Each number is 500 + 25 x the weight over the matrix's rms, rounded and kept within 0 to 999. Layers, rows and columns count from 0. Numbers have three digits each.

# layer 14 attention output, 64x64, rms 0.144, rows 0-63, columns 0-63
491512477482484518475459490516485487481537454496515536549496462533517509528489503502500473484506520501492473506525488485500496500492507503509488517485469503506505470483512547492495483505494499
530501510477509519484498509513532494511501502491500514526508511529499477491481544516506521519469479536443459480510508490501490504481462496483478475491463478542497497516549526545526544521508507
465479480537505507430511479453529461524514510521488559499481513496519475492494534464480545504503500522523464466510465505475451504527510499516474520488508481540472508500554493501519500549481468
527515496525519548518545499548493495466491483535523481490481493507492513495497484513529527500504486492509512478467521493493477528510516504515494485478495506451473550525536505517532500489479486
496468468536520482479482511527476515506548485491475487485478510468544505484461526537515530548460460508482488495504541487525490466481513483482518471506458517532474486495500499538511513488498514
480481511515559503475445511492498464485492514444544494481501539481465509460487526482488545552517484479437454474514496541494494476483509498460494483498487507518543488531510471519490453490525456
440500558505511485477518509537457442550490469544527507509503472505513443450497515515513521521476502504511506505502495486543525486454506536516478500489495496510540490483506517548521498495466473
461483501495520523515503525504489500478546560490528485500464483556502495521484494469510507537533487450493492518538512521514468484534487525458497524509508486566517460486493507484524473559494425
536510477504504442475522511540490499493500526519461487511461481500474496492476487510470485482498484505487540465473511472527496527474501508557458496472507556507482523469493477486551551553484516
499493465500500498511507464487490513472548516532495508497499510505477451540478499485493491513502472480507497506516514496486487457498508487524471528520481453542493456532537493483511520486531514
523518489505488544514519461527470530502499506529470528480525540477478489554504504530485468513554484518537498536490472506478518510524495504488488493490516477520493506485520517482512507519491475
479470497485479517501507443510491501423517550514497498446462474513495484520520523525499466479494488500489483500560487446486501499511468468467523472538491476484463470499513548492508495498496486
490529443509519485485498510544446502469504513529509522483509492498500491495515473486480496507547504487485487503465530467524492461523495475458461499485531481499498501496534508509488508497508491
534527529486480544507485519532463512457565508491525479516461470512501532540525483498503508512503455490508510493535562488484497526484511500458531521521478479505497481532514518500489513502516468
528483510479461520519470486502515495466526486517512522512522505456486527471452512492515545467519496482503512468506514464480490540472457529498496494472495494498497528504488491506490550493468462
481462490507468503490482497554498535480503483501503484481525485473508491473483532472514493493552505512498483457477496485512488508475479483488491520499562498467500510483524520505476543520487483
503513507464520516519513494521518476465493479566539517526486506492534446529520479517496504507493480512480486464529472484529478480526484516481490504507505499495534492502506521506517490488495501
490500494465508517467493542467492443512474525488493481472449479471477520462481526487503509506516511469505534502507469521471474463521508497508496475509526520536499486526480506505558506460491499
470492481503502493494531512512490491470478507472523537500487515463509506494536506528434506513500526486506479519478490513494507518499522524530497499470479547501502560476534532502473471493532483
486464470455513474486508496500519528514448526519463515508534501483496451454530489519497540487514504474541492511474502470483518533519510482472497508476446545447459542504518467508470569501470501
460515502492535534508494524493518504475467472483495468551466498486517522530463528494509533473511511493489497472482509496489470490526498512503498503483513513497503524518515484501523512512473468
516504479464495492495546494503467495484532510530495469500485496506526474504476500477514479490493502466476477488552535508507496481500470480512516521510512509513511490524467498500520501485493487
492524507447503476498515475497472495541498507535532515501466492500504481532483491492495504509528495483490477521515485500538506455488493517513523487486488489488510478475502507502515503478453530
508494501502531526499527464499515514467572482501561502495496511510483478483452448513473477524489500547445503506524474480516482437505502549457509494508486497526511483508490498479532474503512514
496470469506548549499535498493520492504543500501509518487567495480494471451504524520487516497468507523503509507485502530485480505505534491489529531518487507523504490524512511518504497524496480
523482478506473477471507487530433483519531515482444501543540485438526486479492511519481490525522526488501476507482524506474496513509469489503514481465521475492511497467534508499489506482491483
501477501470492528452529526521465501504522476459466475533486457520471545458399539459503497502564535471488475499526481538452492489498488501469520467455531469532491471483509545518525526514520513
491483457503502494546492522564557464447509466538504511492494493507515522534495551494541442473502505500540508465465503483444499502468526481469504436500480439530481492523517514491471533473516510
473490431485508502439491505518546474543513451489561498536474528492521518503554498470489504512526551517537499505451466495455482513518543511518551515479458539461479506531499500490491497520477506
530461511427536518495543479505517490430513444505476525486533497499531477482490515498514523479545477513477473443524477492476485499504512501476477481501502489530512521498526519531513478527494471
522476490544513511536509508500468491530520518462488515498513467468476476480531529478517516488491459493511504527482542529497515518501495530473531500525535507448535522511504491499502493526489494
462478450451523510519540464463501484535494457534512522515509554543483465493438516523521459477502505529512459504491486537490498459521524529549472507479488500540516523510443521466492485490444500
526517527479461510478463500462480480486508482481510470484480502523523468544448487436508476522494487516520471499557499489510511469528467504514505504489509446521482499470478497465482486501489506
511504525517497503459469458530526550514529542466481540556502526484520462503477517524545530501509468528516510512504517467472506485564496519513440451504493470471540481497484491496467534506492485
442481495494478517503498487511518501548520499523543482523461459440543510530501498524506510474482495494498500456510517526497476508525509493506483486488515503544489509484504519473508525503469543
531496472488473541516496476581524489444502540529461512466452513552507477517523481514475457484496468479493515484464559468504470492536522471517472494523477504475470518564533516503499502498487481
535465519495477493500495459491516493489528519534504477515535517482505471474486499515481509538531499543497510502493506508485471459520528501492532511534514469490523463496499454533490504484505520
464507522457447497499527505507489469510483435503473464519471535534457491503476480480523471517513495538537459524499481532487512507516487490550425515475533463513509508490474529545501504515483508
495479525528524477481558505486539510499486491507550497474508483493471496513490466503501509455529510502515484489487514495478524536518522481479454488479483512487513510485504475497507461482481515
461534537504493510504525506538507478464481467491494525493551462456528498502484520460512500509499494473498451473517499497512504506485477468519494542486519510464476520482505502501504510508565479
473485510511475547486489502497513493519529515459510455500470466531481494544461541448501478539574499522478517532502476497515512496505514511463465504497485513534516501487503525531497503533521473
547505450454463462476539519515491486508460513572536525506485506497543474458501517497511489513481517499534444512505439527467523483487515495585512512519470518455491499478503520547540512506467488
531502489463566442481495507529470514497531482518533468483531503507510448469547495447483522462481471463540507490490503488548498550516514489524458555476483503484495527475474499541508500516496545
478464550529534482468488533528499492505488439541534517523461505503546481498508524491473548516518428473532474514534492513547471458497534511540500494493528475538530494520515569502501529460520503
538449478513415506512517480525534524535543490523431482498495497498445485553527518499512458517467493536529513556481547502464524494547467497525517453496458484472501517487499489544488563485516500
476480496510564488497478509462478450463509498504543528491459487498473518492479487491498484519478488493451486516560506507532450479569486515491521470522489472562517492521530540481509465452518497
447478468510498505471515509532474500489520504501508522520492477522498468466498463510490521530473471506496535490514502485492494475532546522478514521494466475534480505507500515499468482511526465
509477534475533473459472489502492487508503512518515436465483465551529503514527502502501454466475475550484511485465495468523467528542488496483529463477465483496478476494542515493495507491510558
522480481497504465491488469520479500527529514498492499500526483462484461519487522491480495519523509471515512533460495517479547498480525498475512450505512556438497506506496518472516525503520549
473505542526524485459519583520475479533516479500533490483483466492489517472512491478551575516535477480538491467503536488549490502522487475495511537470517477493513495491530496530471517519526469
497476489497533531520495465541535508493512485546551484487532474498497471470492523519500425503496494481515517513512531490511514517458496503479534530474474494533488481489489488485496533505487495
500467501490519476492523487513521502485518495532505515480512496490485507518517497528497517545487489500511487511507519513496487515515544515510501494544498495494472534481531489488464525551468503
524470516504530498451471555480502442480548513482492482480491499526537544456512469478514531491524493476492479464537512506505481499500504489489539515520459500510480494496494467512486507526496496
495492499508502491502514431503528508473509506483494530456444545480491498518507517549485509498458483504536500505509501487491510473477529545509506466520491478516491521451505495499521481502519487
538519483486456500466486532563519459481535473567454534510547486498485475508489526491498450528538494494503496499474506498508531477501496491481500472467530519451495543479473489498489530522520509
523525493517479507479448532514484510501477520494457484541531501435496509410510527482501503477492486507513482486508496468508506543508493458524496509492511504444483531463486478536451511504518515
508447510504496503473497520523521492498520492524480462495481536511506459482526476494502479487482476519520471512517503473501507484480464547540490503540443475440491498418514483506459541505499532
502531471518491509453489465468523510461499525549473499476526512491487453515507460534508463467492497510510498536474474479521505498491526476497510459494485537463480505498506451575511542445471537
511482475508458516455472473479524499532457486461516494526489486527513497498549489505522513517478476536487485495505497476508508512512537472516462500498483546459469513519525497508448509477532507
514488462526492478513491490444435494556517522493459481486473475508479566461473513484548490512523488519499493555498486537449507532498536490520536436499515451535523489477523510539461485502493516
467510496482517485487482456513512435502477496565554471503478510473497481474492475511498493507457509533502484487464491497514493477496478514504518514516491507537520549481537512500500491466499456
489484483478522516465478473474514544497487509500527496480494513513500531477485513543512510468508506490501481478470477483495500495477487528494504467434476479487498479483532491491490485500513503
498501474486514540460516514524478474544527496468475517499523484511549462483483512486522449516485525497505510479517517490486508494527470508494477502466500468536508509490481498506525475485514520
483498513528508527537535493480510488489550558485542454483510511509496490490532483509458528494458485535484476540522513478518470487499512500477528532578455489532473478508519497521511472488531490